From a checkpoint of a small transformer trained on Wikipedia.
Architecture: LayerNorm before each block, learned positions, biases, tied embeddings.
Training: a variant of SOAP for these matrices, 179M tokens, 2733 steps.
Each number is 128 + 24 x the weight over its row's rms, rounded and kept within 0 to 255. Layers, rows and columns count from 0. Numbers have three digits each. The size before them is the row's rms in percent of the matrix's.

# v: layer 6 attention value, 160x160, rms 0.211, rows 53-63, columns 0-159
# o: layer 6 attention output (transposed), 160x160, rms 0.191, rows 53-63, columns 0-159
# q: layer 6 attention query, 160x160, rms 0.219, rows 64-95, columns 0-159
# k: layer 6 attention key, 160x160, rms 0.186, rows 64-94, columns 0-159
v53 092:077107115136112162167124150117155158144152126141134132125164107173123123124123118143135133128129114104121149100112157123089123151105127099119102120176093123079148158100139169156111146184114140174136142107105117119166118085107133138121096151187149121120108149125100151143119146188136121105075146145097150121129105118148159164139146155127145136131157114107171168123144126109129112147111138139094145139138088110136162150118133151139142142103160106095155110123110146080057127139152135
o53 092:137106141160109140108116127135097111104118135115117103139120142121105137165077083077132118175087118100121124141139117121100140115139165114141082114135125119128089118160097082114161111074130106078117107133129121105133090086120121132124160151127117137117128127133104087130105146118115115074124151117146061140109120171126093109133094076092142092148126149130151112154101118096151137108140095116155147155104135097093132129165145136117102117154122107131136109110173118120109118164106070
v54 107:088123110107138140074121128113123166137152145114111061119118138105152138131125159171129145120153133103130140129126139119141139120107073103132153119130165167156108116128107068149082141118123110129127144148113103119142150148119132083071109129140108129156103128154171082164147120110140140137113144129131167113156110122129113100121115139160136151139125114192108132143099146137166158147152144123120108127135178124136142114189131110153102085093144137126150072134142097081153099095124153
o54 094:149103128113143106122149117139090122128131141124155127120168087135150115143124156109127121090155144145115167116123119161113125132174163116136136125147121105107134133141134150092156121122150138152117148069127100158125103128121179134147091123118151164085178074087162089116107101170089110121160130106123113127127138117147128155090197166165085108144110105088139136103147143156113142123121136113101135116124126134176097116115132141102152095176114136140104182108120152174143131110121123
v55 096:116118096158131115098155128138091128161087139099138143131133119140113162076087127138107084129106159089097139131127152086129133123103134159102127115148193116122171114158169135148134110126119130132121141084134118162129105125137138121156148134136127180107141140140108099144131090120133151134104126118106098104132128126123137113056083118139136132101115117148141120140133103113115096119151155141150124118147186142196108158148078104121188145101182130093136142123138136083136147121119155
o55 089:153128135083162100118167143124119139136152121112135128109158115093127080153144154128156098119108117067124153146143117135111144104163144135143127147110114119132161080145068140104109157136110097104143102159144117149162150117105121124106131125133128137125168090064191134137172111126141127136141177116126156121105134103162093142160132141168137137103126098131127148067115113148123145120167131157124144119167126125080123143114163160125159109132132109185084115112144098102128127137127104
v56 092:181104112102127104102118116146158150142124117142192158088168117153137078173117105138120140109111159126135134132124098151104120168143148101137112117152114167138109123078131128121148133151145134164112154164127103106130102152167120148098108141121147105129152150107135118149094091127146148134117120122096112143123122145130069202096118091122109120126115144196149088153087140100114078107137108126152127136133125157138130119125156117143153107115162151124103087090135118092145133132121160
o56 088:146132140160140152127163138130097111151115147072139113139147130107123140084106114132143120141168087071100129110103160164151163121149137159107142117146103171168105136078151136143147140120084072137112126111117114179122121128095103134119124130125139141127094136170193133114144143171118121129144109079146101093184103134104118071112131149122112142099142100075120139091125118164133131105152092142127151139128114118125126104137153143152133108119130141134143125166120110177101110108115139
v57 092:090096126174123113116144133135115132158117099130137136168078157129116141173146145162116084154177083126114082092104125143099128132140137110160097106157143177107148130133117131155131113147122142126118134150161108103124141124151132177097124141110110150112125149143107147146145133117133158114128152106134134102116134102125105158111094148145157107127190134127139158098125082118104122146120134126089176119126123142157139090105206175157111159091111106154154170134122130132121161163140154
o57 086:147085132132146149164109074138144178129141179127110111112086115120187160111126086100157181133089132098112140131105151110140110133147144142109114136097152114142090140121129125111142129119122109132126157119106132136114120124124109156162186094099137106153150103139154107124116144145102151114119161112098096128117091105124141121168138116127099143121054070118156110171144154094082109124131100142125085119130131112135108155130144135149122162162134126105163107155153154101116105119107099
v58 100:167146151141120116141092143094116142107138119144134133142153152099138139120102094109104137150111072103117139162117124156123175135135127122152119134108151144126125131116143135087134119121127103135167107088112141089146152123177114162126135149167098128138143184079116115143150188145134131154147148123113123111098150168140143137147130180135112054158108133088154096161118137186127116136118137106145132085179143123163094124152156125148110107107115124156156125132174162098151151122125130
o58 096:120111153141149133159145142133159136166111144107121114138152139163026125126104110106181127129138175139113104121137131129151104177135187093135132127119126162140117151130148177122124146135125090125121155160197148105087125130114130107102133134115115134144128108116104135112145119099142129113118133128156112119122059115117147193171138094125138149115129105118117167112131114097117156100154152139127131132109140136113124186102094144117104099163149155092120120139137123167153105122142134
v59 095:113168127143089163147132133153120151185127140155131100119136162091149129139163110069101120141190154134116130159133113177055141142125139125134129129131118128119087102131100137131114154103160144137147093112125123155119150150161135159163134157146111134129116140109081136149144133124114193133107116149125093170139142129119102114162099111132119136165080111123126102102086121122150104104092139125156093081133122114126145128166106128079103117107124145088130115128106087134141145123115161
o59 083:126123148093149105139135117119145130103127086145111138160158116145117171169102164174143118166110114121099147137101113141202126151132128125091117150108155112136124111128137151130129118171104144156135162153144185181118121163106138104116163159079119107111081119174108119121124158109128082094117124143126154110132116122138146135157179157166141127107172156108093153154125131118131131158129118181132129154102149112137124114093141164137136156136124128120106133166129176108117123102167109
v60 100:150153162113167109125140159126164116121155113137137136170137123143125108151111111087135106157168132072186132132143119106119138133131154123108095147154120149104123174146100154146131102141078141102143122093088097075113146124134121108144109115139120113125104121133130131110122120123131105172132122177112133093141125178161149124101149183171095118169157112121139121148152112109078119172129122151100118155118104091165092098115139124090165161117117132132148110087160134138162134103100134
o60 093:121127095132110108145121154133110146168151185129139110105118121147094085100155109159091124115084096124094134131158160150149132160144160135105118146117083124163119165157143131112129112102195162092125143164139140147131105131151145137112097144087102142133158181124138140164132125151107146118119118125137155131154120122097117124162116106136169140084122165130194124135153123152139143106137140119179150088112136150101171125150122106154126128126165121090170135102157141109104149138139094
v61 092:165094152095166094086104124128171149116133099109141104121111094098150134113127145149130126126134081140138144127122124080101147138140134128092131149148124152127158160134104118101102103096164067108115080124169152101103134150128150130113117126133111142137133134107126104163115131093116116100106135117108134165129161101142129123118133139150085190095087190138147138090078138154100157106130133131129144131104134126111140132107181157103117110169171155112120180136146099111116132146149153
o61 082:114138110133151154133164116116117136141119153109115120129120111112083152123157155109145104115122123138162148140160152126136111114131147127146143145133155116095106129120171161142156131147123129168178173130112115126119133109148115157130135082112138147075157135154141132093195103161174140160145092101121100161132108158125174099125140124156132134133142111156079128113170149120097110153155127089150121121170129143120124123169056088137138114133117103169137129146146129084164120100107074
v62 098:148109134124137133175122119153111103147101104104195102118101154093171078100126160101103131103131118092110077128119115101172123100179097135136121154097127108142163186153094130145106165132084116098111108117117104168153143103126126123148125143144133132157115147122114147146153142110121069133133126152102141146120155139133116122093119165113109144088122162119123141144161110157129090138105118108195137120116091165142129132133096125112123111151139144124114123185097148143119120109154137
o62 091:068173117139146137147166150114150125133140136144121138118126116153131148095145113140115140112096128146092165193140112129123125113093096149147147087111129151093152083119120091108106086123156140127137193119170086150123146163119167136134152118125123163130083089145142153144123100067162133139131132112092162150115122098111132138128158054129146140106129156109144108100145124097150140109132136110124165120123128149100119115147164141150133157136156123146095142080138141117159138132134101
v63 097:133111146163128101102093144094112176139136183126130105167121119120135134121159138163168128133138082154110157111128131093142125149115137162156136126121131089126143123099053084123105088163166086115122165145170135159151161173091123127099088081125131111156122088164108127091160149130118138151152147115144120084116135125151113127172138117147135138159101110122129123160143123110124124145124138146138132083106127116117127172154103086126109166110138131119151108103156120164130132141113155
o63 091:165149133125137124143096099149123115131124104126126143105089158149094112117142141087169141139124111134140164074128092151150116105111103135172098158160152088139104165139150162143124105101108168130086119112081124064126154104184139140145141155118131110104162130147135124120110114124133127134150152129160140122112101149151129151098105141135148089123120176114133134129140143141123185144117146109111102123168143114142132159114139178154121086125139174092139190133157143117156151086127119
q64 090:110135094150121147129080149121093141183160082132136167137099150119110137135131112152130144099131107084128115119138100126105123110104155093104160198188109167144133112076087121146183085151134129169127117150101129122158122144158125110125144082116143118098151143140110098156132150118135138177158104130174121117127134148106112119129152188127142095124141114130151099134147113124101109144103117111119126128130100149144152156108159142145084104112166136090135153115101143147142112135153123
k64 092:101156132160125101088097135141134142163141093128116144154128108119068140137155137135164128145097095133112078147112135129146132107096123117125136116124122126136107162080127108152135125104109159148113154149140108141133106122134090145124162073100126121146101154162116127125110171164168103173139133161169091119164149136132155098125132104125154118120120098110138083156188148090160135152086124152074137158113099152153121161157133141144147107135141131070145151152126103163112120104132130
q65 095:109117105127093136127133144123130104170050137127129133177159114138127145113108126083147125112149100136115135120157119143119140146153136118114075111139157128110161107128145159111185150139121144153076134111105128151107138155138126090136096155141165106136113105146108105177112152111145100118121113149173096141147187094126162134091179130127155127128138142137108088131146153174092142103117119159111064121172138125172132140132135145128138137132132134126114094162107126121108100091097118
k65 094:167111134127104163135126126116149098177164120128123116123125164148127167139128122153110146119138149137158152168112139093117150118103127063100125150163117105150139146128142147129188113122151142097092100135083155161140099154126156081180125142163167099126110129125080101150141183092142092153147089155181126156155107094124128111097143132108143122108111105130132150153149086106126123142113145110158185096149139129118123168120136103125138158146134111147124138132136111118154123102154126
q66 082:122151132120093131104094114095143128112135132108154134109153130127090142124162136128141101100116102151148129083103133117115127189111107172135095127122117117101146166130140134124123114141199140121131147134123162123106138159105161174160083105146164112118133098102122139113173161079086160075148135109152150131165110128106091135111081115094110132113129155076156167146146105087144139106140104071139126083113116126116111134126089138100133151110123106161097130129129116115121161127133117
k66 086:116150098117118139169145141134097121131137152145113152106116130147133125127139089131113131129146087180146158104103125131148067159127126175148102151106115174114155153118160119091100134107058146127144150121096106089119140106146145183134124128101146151098110149154111160169149134108122129173147146091131150129111145087136145112137133093123090127128145169141100153161160127117135160125109144065138125099160112155125135112153125161137183138115111099131123122141137122097146124076100102
q67 080:089085102131125135154110092099120179143154133125127173106120107113135110071138172124145123116189093153152145137147121173128125118113117128124156095153103134119167095142143124098117149117104134126149126140145135138115124100095133152123126120158128143117163118140143122154110179124102113150107119094075140135100110137101170148104109151146095135137096121109139155094137189124136110067100137127131114099118099153144145125188154116135136126112082116115106117136088189108109127119102150
k67 087:110092141151101141181121127123163153109104133145103142179099155128175119091180122084154150094146174137148177114117154122139092110104112145152152103070154136147129103127136123127136174134103115140101089115121146127125130154121122135144137125141142138127139131155150128123124174128092139148130144108136107150116096166135133121151091136128080131134078171141146112100112132157092085109104084149103157130157119123156123129121129140164110139124090126127115133163113169082118140105070134
q68 093:147088141135131121190168089133165130165116141110132103095123098129074130111143150151113116164127113115111176103128117151107139110094094148146136123090140089118108103134159086129112137152134109106143120119088139140098146143127128160141110124101146120130123140081153132085127125142098180165153125126088102113125130108087083129126123135161147125096127140119081139092131144122147090156127125122136124180147139177131124122093163086125088108106158103158122133175103143111108122170141120
k68 095:161151089142177137165128124161142156145141128108120130115187118133153129116121137108130156191126123116129137085106126135108142127141147128141153139101140105154151097127111107127126146174104129140111129104126123127152126120109099137122118139129153122127140142124173125089095124126134158113135127135105119127118095119102112065121128126182140116099127145067121134082069140111116118151139136150103170138138138179141120099133195154187120140090167135153146121166160111087120091161093127
q69 089:116122102101142144121099133147127144128160114116149130144144149184147125123129123174098161142119127091132162106133141149131139129160195111128161147119111163140092143144139103125116115155137143111103101140111173112166069130147144123144148101154113150180127118142116147148120135119098116132144098093106189080135071111068089080151120170114092117133084154119148125131124098114152132150123096120173140113187120144103114088129147112139133131129147117154140159139118135139145105122128133
k69 093:135126075093154096111097144160097128100138106117104139169100121130134091109119100126158120129140146097139140128128108140172102144165139136126129128135099084145118113172154135080116156164110092154131111117196160109141114136134131160098155091113118096184128111115108126129108057155112148133139142115136158100138133119135110149111152116140107129118115106143178122158136161106123183112127127168142129112131135136136107139124186117112127085185140097112150139145144123169124141097133108
q70 096:117141115154092141115123120124144132110110139111176102116141102115160130135147098126142131148146097118101125161142105157108134151108126148145118131171130114139112150135110116139124139120103157085109150148150113126106177164182132145085109119162167177113112118123151102139109113123132166040109179132145122146138128123154110149118109051114109156132135085157114125143126131136139143093097135087163076118116142142141104102152146125177182120110128149126110119086106120128137121084116136
k70 097:163094114097100110128102148103143170127092142147111113069126137118127091147150099135148152121145141123145128183189097149135116114127144146159177117174091157153104153116174150103155170104123100121100129143118105106114101145139165115116110206159120126099108139128149119112132124116147139100120166092139105149145162104129127125102142091118104111156109141135160157140142159148120134130124155112137084138115091181130115165138105148168114176141110127127132130107145115137126149109122125
q71 086:153153100108103157136095112091134096097090152176178109136137127150141118049112131129155125096096101156128107133119132159137099149130150107135071145121137114080170144137119132145125110121112126129127128108129150101091137123128123146190175133149162101131129128127131110168100146121131126107144102119120119159168165120122136111128136091136082121130091103159105142121137102141111126106160168095126113134207114174097144127137102131138169130132137127158109129117127131131103147106129085
k71 094:094110131117109152092146134142121153143129162146130130117114184170129142157129140093102155115133151179161102118123108095118128175134183100113138117098157129105126145111149136137072112099099112129143162074115147097168139136112125163127141133112129126157126127117148159136117101100181122128074120095136140094110115096156115156137137117133133109108116088156121149141137106111111119128167173120139162117157131136102157134117087092083139149118125123176116114156135067144147149091130105
q72 084:136147143117104119131179137123122149092140089138137136173096108135138120132121122113126126153162156131083156158122086129161141105141149137099110083132113111086071095104143120139116163109133125138121156112103155137181171111139152086154111116126158158104153152151140128118121154135076131142170140119112131091134134124127129036143119146116145105168156106136116095140143152166169123147137117122151136138111077126156114119148151110145119148095132155137147102112117145182095156140118114
k72 091:122152136157096119158155089150116115123113118127073126088100140134140145161142090127132144170148135121117142181098098135096117118103106136116125125118146111140067107124137129116148159110117136152121154107158126148122145180083156124140103142125138104182124180162108130083132113114080122135098145110141082151160137133126125134165143138147144152140146102175097104113140182136131092173101136185104130130119118121135128157145150152134118157118189110143149119092092125134110132154111125
q73 084:097144105121162118141172101133112095121086157140124142112114144138100140128126118094133126146095087121124169130129138094072110152105126159107111092114181084141157151175113106142072174138102154162124152126127081093097125130137134149127135146145153146153122165113149137125155123124123157119086140114128111123110139090172126167165109103174166146115144106184141117079126131132101106152165139105123121151137135130128128162138104120145102133117172125130140101118120104098163121147131167
k73 084:134130128108184126122123149078108137154105163184141097132133099147098161101138146132103152135112127148139135132139148120080123147153149084157107128147123083123154148137127122093106150118118100123147127104155099109107143150145141166135146150083126146058112122150148113110125136120157097098128157109098119097113140142107140141184137104167132125094146109137177130108086107123121138178146133136139144112161116110101105092112157076139150131134109120100162123130151135145163092167099167
q74 085:143131117120166103116102130142141139113113149127104125083121107131075099153156115140131135159121137076128145122168089106085089153149100159169147095130174137091132158132097100142126113127089114085128109157172107101159152147120139149129126121127152154124141066100107094154155122106173140126138156128146106102112128118136157148175136125129166105118134158162141154144146151068122126121112103130115148113113121136167121192140119132127160107124118136102141100087150138147141116103095100
k74 087:138109105126129136123127138110122122196119106175094093118135127118111122117135112164151092102187117151123150133144114082127089151095120099148143073148141201114135125125113116119122095082105142133145127163154111137112150135105110121128133171132148168122095115157127112161109161123166131103156132160148128119130113147124102149128137136153126109137114104181138122168145117164181101085143098097168116152121122138129101159120144163126105093126116132129087102099141143130101131182142145
q75 088:121148106125119133128110169141085140102122137176110138174135124114182138106126104156134136129166114119144120121148114165172148137116138085136145124093078135104120115083179077089158119174138167201138091115161139083157142131135122152155148144148128105104160161140137132104152145137105153121073112162129115091121133132120118156152120141111130159122111145091117169105118098108123124104109112143130127132124095132120122132122105140145131119114082072075161142133114142111125127113120133
k75 087:117121113105149124111152159135133170124086130160177137168124108124156099121136128144135148117114152147154110145112081152117126104162160126131098122091136122115135136141130137082128100161109157156155144134147112137126077164122138142121123091183110090115145140178120106143133167140123113120135092184161164168129119150130098125142115107064162151128093158160134074120129113127123194118144136128132107129140168137112127124093097149104175160135129122129119140154103124113122150074136128
q76 080:132144098138114122158111169125141082108112079164086112128131146154093139141107148146172130121149136103170132158107119143099168134158181112124126127132152162104150150106076133122117178153119164147114146153145142114191177163139143097129149142128143097120113141144174092090133165088094141131135160110126105129129134147131130151161121127122162113110169147120084109094142128125124137140128156116109112149122152173126096150082140154155155110130144111127127123079123113123138114129174118
k76 087:119144148111130145120133128086131139134115043130075144137142141176114106191103119151107168130141176104104138133110119097112162108141152085144139132103109128073117130115116137131106103105122160131101134162152113102152135128121123147107161162180106154143081149156143109153112165109139151119156114126171173151139124127108118129136105094097131096133130098139149115126112107098095131154134111085142139124134115153099129124186125157144109108098138085122126132073165127120132124128133141
q77 087:122117113125101097162090094144125074115166164119171140140150112149115138180123110167098118093159150108118129140138140117106139138124139111115142151146120191151119135107078169150171084132164112159105135124113145141143110138165161115113120139134123095116078125144132132173182135158156131136145108127154085137129121089127110103115175131093128108133135132151133118142126129153122091128125108096164115176101108139109127096125165127143076080115114113098112117129158115149126163104147140
k77 087:165148122147155105121113150198106136111147134070083152152136125150105119171139151155128100134107139089133157178126145122186129145106095116144141129129140159135111127130104148107106099142108119139107155153101125145175091106146155104110115100116181121127141180172141138108171127126120066147144131135070108118124161151174148163138137089124098118106159112129136115161135147128109140097117121110127147155089123105108114121131152108135137131125095102113126117091132131123096141093143118
q78 083:133069120129076130130106109159110111116110145153115138137147109167163170139118075101119114102150077194159120113140132140087107108078141118109130116168107155140130129101092141122154098111138116124143148128146146136128113113131176130128094148125144109096117092123115130127084123153160137094073125137167103150120124119131118151158124119118094133133081113130122137179116101154131118118102131142130162135140137139191159122150129101125138114115089117131164153074117097129121167154147095
k78 084:124124123087148139108127133157159113112181161145114119126124116098144157177176139117129122111174102145145130126140156133128139122113114152121177117143116170124156132089133145163117092118146072193138138145155141122160109131120148144127140137166133095134139132129145117148110113132145106141137133124074132123165121123145132104125074167114085160171102134110163111121137133140132155150088070135131130150146110123135143149101099134159122152115110059096145138088085145079142126096144118
q79 094:114121116127137139131143139122153141142120154143134111117146106156092170120127139056109146169132082181137124081119099095137149129143091159130122114129149118110129134130109076124078150093119118133168163102123129075111159109115127140180102139155132116144112089116159100113151114112131155099093160137096165122112101134140173155124107143146138119118141093085128161123095106119122136145153155092136132132138131110153104127137120125108115132120156140172133133163169134059126163165138166
k79 096:138104120124196112165106117113108127098108161133172114082118131154110129140094122165117124135145121153183117078127138098143128110111113143139118115095128116109161142141144123117100094095113094149158165136169111102131144135108144165194145178112128147129140095104132140111135134130130123169120144116099184119096115138151159129149136187133141128093134167170123170123136131120129137161101104096110106106161126136134132133081082128159137137154113144164114146133155159084143132124141114
q80 075:129150113135146132146188100143162138157166148104105133157169132148128129181199117135129102159099176126100138142146103107127127156132119147146102127110130094116122176109114148158099116149172119134151207125099109120171109098148097122125108159131141111122148125133133146113149156151117123118169136142099127142121140144101133101149136105188175144076148098097110125131139145125150161133142106144114141129126119101125115100144100139103111142098141094093125161131125127099113185143127118
k80 073:111120129095144112108134103128105101123085068128099145151138157134153090159138169137141153208142123147173140148155115114107141131148113120133106136165165094116093154151119120128114126134090130156119130113075078125133091122122129111137116164134137163112136075145121108129149114130098099113141140107121099096126118140125148137158115112171115145163148123138116149172127132069103118133074145106088151150111131095128149093126109180127140113161167109124143160113136123101130141139167114
q81 082:097096133110135107172130084149135143161128114157147114125138121157081123127161156124098165116110148154154159126176147160138154153152152149156133152148126130140138144136132141187142143129169129128163169149089140126107138106133138097114124086114114077096115176155106120122122123127077146097159125147110113121101129102137117120142136121131112126113104121117175117142104097145111100129151120134138129149115163116120142101109112161142133101127077177095123153113093113147186150152194167
k81 089:134123132111112088117075116141150128157132104124179142137120068144129117126147095112135123118102105129159151076113148171130126088159139130183127126142139144134134172130127133148130152139099137131134151163125161135154125110172139132133185088136149125154082143146122104136087043155123131080142114131144125152137111133116125144092136117110127155097139153106089162124128121105122165144151130137151125161104175127112105125091117146116162095135092157136140122128116101160165140112155170
q82 086:166140074133135155160111150153111093112132131115140138109122092135136117120159157114110145088144101151126142099139096160168153126132107177109147143101174129104113128116106092138104103150155094130169152091144104147174138141103120125125127106111135069125147087129169126114137124143121143148129125102130160126104164111133134153106150163113132161114110115105105120091148163155132122135127085161126143122120086115124128123082136121129120155128118110125121171192070151173157178148156141
k82 096:144134111174084111090111115083119128172143088114159117156137124125125100133139175111130170136142161132091129095159130109096158145148119131117157135120155151120140153149147102135150117141105169146189113143138103133148116174124129114122135103140117128169146099143115130123099158126167131150122152102099132134132111140093155149131118163112158115129112148106064121123157160158095129150132117133177126148164112114103098133077148095134103165099146156149116103100071154097157099114128132
q83 078:131127079148127159133112143135093149148096138108164117119093140136089159095138127099157162179172159163117166100145132118099109126149148128101129094149100161131138195125168152106124120136153090119135091150154075113114124127153086123129143124135147154129115142093148140135083130169113108102133154142159120116118114102089166155159127130135119140132131101107108129101098141127123109133126118101094190078106158109146096169131104105149136120128154134094096108144133111158146129093131121
k83 091:139154084124128107098115113186096146124087093145167115117150127144129163127117122161208118093125134149130082103139143160115131107110112119111146087189089140118142123152157169153133123090159079165148116160124056167127123138165128126154125115158137140113100125110157112117079136143129117171132111172122133137115150135118139152132112151127122135104122116105074124155153103111131086126143121130113126123115155112127134164131140162135137152112121111094126144130141138099143105093142159
q84 079:160109105151112152139123153098098111118105084146132158093139154097135099130089149129133136135136137115128122113186123121088096145127176073182155150163147127144123124141137115138171146148135137135135117145165146129140117127148170178128128160131095159093133159095121126122131138136091113130109095115127076107149123148126142134099140121134144142153139108159117153127092112122144170126104103133110076149109102146162123132147153112130084121173097058091163148122095143123102103132103105
k84 084:155099154140116107111136114081159151164155083149127203146099123126130121154075145135101126130160124117103067116142123127113102096096166091138146156124146124115164120131091187170124156130117134082111138119148147124126104118136106156106125131103106139148120149115131095119138134151152108167149135158131117110125096119134133120069120118104114126166131128174136096109100145101148156120133157134167124133172173134153143116100174094112137110151134149105120119098158115123085133114133104
q85 087:124119135116148131104095125111133143111122171151168085105144131122121135142092140088129139131107105107115133144114141119082084155152104128146099108095167118143189133109098096139104161119130104146117159116096156078104126087130140151153113142108147134146154112064142175151125091128149144099100147118128111168125155085162122163116140103156135109169175118145150112101134141118104099161121135151155138118115181121124100126150146134093185136104140150153091104140154119138132116133100145
k85 094:150096141099184126079111122113132131150143177119095106108113158153114158122106134123128121129127156145154130166161114118119089134141127118158090129122091146154189163133131146091129156131136116157156130125101152064102129134139171121139110160115124113147128097106103149120154134154176170099147122152122109160086110128135144110112140125128138074152143116108116116110167060135146134137119138150138114123114123148137088126114113100124157101138151159157113119142178056118131142140106150
q86 081:114147119172171130130132133125104122118162128117120098093147131111144102113107125125157139077115145127095140143170142140066138151138156156153085119097113096123144136135094070137114096101163158117122136148135124134161121156109171143145132113118115144146168119077169136124113117129112110147120134105197145146135077129164108096091099115153134133118163138123129104153101071138097130144137115119123087135133134105110116066164160133133133112110123137089165148079141140098118142130125124
k86 092:099121157139148102081116141130120131124127158151152130072124123133087091157115093125072142169124147132109090118140141124133072118116162123152136102143120122087137150131102091134121170132119179095106093122142168099138134129137126084140154163123130099123140100102128139087125100113164119183140117098102162119110118094216102135149121102144122108152164116149130138129125092110117135092143152123116154109136126109097156117113156142146143142102168146118144130127154085140119149154140117
q87 080:134145101143096076153157159152104144088150109137141097106137128168151162146137153153130116074139105122131181101103090146140106113133157131131150134123110156106122131144124156113134124145124146148142104144151113111147128174126125182102102107151138152122090130134117125143146113128115084178149128076146145135155129093138134153130119120068097129171117123126110157200133158112121101137138146140126130091147098142102129123109080094164075099115117105117090135113116107101130156100155122
k87 089:128105117156143122114176131145112136087129100142090115134142103116128158148131114111118101100134137136118202162133112138184096131099117118136170139111168129076112143138127135113122118119176102125139072113137065162141124160106137170097107095115092132149144144137130137114097126140211127163111116118127147124114145104138149144139126135101146125111063128150140100151101156150097130131099136160135142145165093133159135151118141115140125152120114125111155169069117133131140143107127130
q88 076:153141128144120102133108117132140097130081095132158139138150130125124132116128131112101166166111153148152101114099097145113132109111112131121121097092120083134126125112118156101133125128093079143109152116138139120109144130161119117082129138157141071148094113123159086112105158145124140092122099161063095113205120127100151124136071120127109122158130125114091112139116137171128110121146126131162150130113108108137079149115134135193138141096110194146153113107144099158129127121102163
k88 079:150111130156094111094154101083115130119129119148159116095089147103146176136066123107122128096140129122167112096108137082139158103145155141112105182093102118131141107093107159128171102139119129169141140113117141130112116145148175129115144143158169079124122145087117100081127138082130122122123064119083119154155135165106120142126127106113129128131118124127096157148115130137148117101165101117157125120118132141094154114121158150157075147144139149181122167124139132144138138122141155
q89 086:151106168100130153117167137137148094103106166104139154125193104122125159120110141166125138132108175148145134152111112133146161126137155106148150096112139091129087092120131144107144142080102118132153169109147108143135083135125093108133108148110124133150123136150129102110144096137093204157092107141066095129147187122084151101119141153138148120161155136098098128126129152095145134156143143111129118147092107118138144102152125125125098142132152112103110121127105134139132144197141125
k89 095:137118151154164130113208125112102122132150092122101138083133175140155122175143162166137108125127157155159089110104092089107120115154174110141128119127120129145090104139134105109169139071117143117159131087108120143162144101107111115116113121151111158145154127155181113124135108143093141152141144109091123143109105123110164112107143128132159126104163108092096114099159129133148144140110133154105109140091114123128101097134171134112091147156102137100167088131104141109108109140124098
q90 095:124099134076126139099129149124156096152095137180097108140164132153134112105119084102151095155155119153118129117175134107118123160142119092140135141130170158137144143124127138156121100094105109141070152128113153107086114125107079099105129135149178124139132112134154066093103123103130112115100132140135163144145155143137124116137134110176099154136120119146111096089137114155083152103121140102141089104156114149171104149146086132147166142128135144101141107076161124155104109131129145
k90 102:102104133112106151113091146114136086090093143174112110122153133167132163119147132125101113095121127185092160092165145111123131146096168095122141126131095142126130122103155113118125131123149130111108154127179161112121100157102133138126138124131174129129138121146156091089116131053093153119090146155134168157151112175093109133123152115118149135124127135157145182108131104106127091142104130070133118129156150146118111088109079132118098131135158122101131135097120135121137155159148096
q91 082:108112110103106145169134128137123126120100152105133125165142152109099134093128118145135146127155127111152157114140126130118075082085112127150142129124094123134156092098139152089102123135120186119130120144134105091103120170144114106108167127160078152089130128164115109131158145137120110125132125115143131180108159114147130173162150131139035105085107126152142155070149158134109139105135095166130113152157131117157153156138135152086111131109131107166122126151133144105142151111157124
k91 089:137114128146120141132119118133136115133116099115163137187128144148138151112083154095140161112103116177141137144149147105136141128092131101154105122112105139161119089102149108124135138168183140134131129136149106173117115169145109109156142111148128148082099142158112127115126093172169086109092135151127126114122106098131191150154107112142092133105111114193164135095096127125150157134132112116099149137114118118119156129138074161112193095104098124128111104129102109107169117140147131
q92 079:141092152125085123145148107121146095087162115130117148123114128123130143135123098128139116085120145118121137144114130119134142125108147112086152147111086085083111156098141140186122135141114141102089113108161164126144122152141116051153142141172158081122133106125152146118142110096113163142147139102135103091102118135119104163146182194137116104114101125102168144140157107181172100145125125145120128134117188128108137141108103161113116131152144119114132121132102134135095152138170105
k92 089:136139121134148117172145100112105162140153134107126161114135131158129096150171160154150109113156144084118125159112140138126159087131130092120170148133153128086134080078118135139094165150140173176112120104137129156080150140154114110109137115146096083110141129146137079130110126145137152134112105121094147120102120148108090153123181148153112108096126136090118163074164115138140120139103134188136097119170151131117111163125122181097144123105137125111127136145104147141135120111161121
q93 086:115171116126160123156150169098104108119152137108147131114124134141141131122114158188123089156112152101095177149118126087165116101134192121094153133125078123130131100111128111132146128082147119110140139151141124164126104104123105172120113136067114144165102127129087111100148174145059167131156143142147129096126128131105122101093152157130138130121165138113125137115134114129119142171095108168154129153099117103092083093096127123134099143105137117109118154137118151136136119167131116
k93 091:134195110150122148128144127155128152133131116117141123103105140113164120122086125111123091139112105132100127125089106146123132120123182092141103103123136074150144117171097103105082113125137161128111093129130142133102130102126111155117110130152096105129165142134094148110151086155121170155105154127145106138128121149138185111166136134122155122146195115143108143144114113097182154158116112162101144178112157150120145126097156112123128108119141121072168124095126097158094110127161108
q94 098:107159112094135148135178155119132138118114191097138117142126080094142141097162126103127110092097144150195183099122133130127120147144083178134163161146101131135122122150122128114066120083116072125141103124121108112181141105165094134153133131102165115123122120137136183146131118131138095142137138119140104138117163133129167138131115160130092100089137105099130129156135137141113117133120130121110112115136115128145145098127094113121153104128125142180080134139133103124142160100128176
k94 092:133156108104107148113160134142116167115093154072122132128177132118136120113174145117126121111150146173196141108133131095096130130124089156139129140122155142112126131140141106090149135099159104112158111175153092109159122123149083109152148131100183128153120128145131161119133138138146091136099141124150146159130137127096133151135053143126077149103130093143115165104137146133138123140092136150112096110170105089118172117142105131089120146155101127157104141148143135133148131077108139
q95 087:139134143123140118151059168114128113142167092135073134130129152160159115123138096121111109136134079109133114168161106171143113121079090132100126111114170144118120152086179101129121097160177142124062113131108129152141090144137110109114105160111124096121108134143160129152179093134126136152152133136142118095099147106145130121119169118110123135126135135163149114142090132140145145151115094145099123147094146129101093132144142087141090111114144166089139123128146135126141166140134081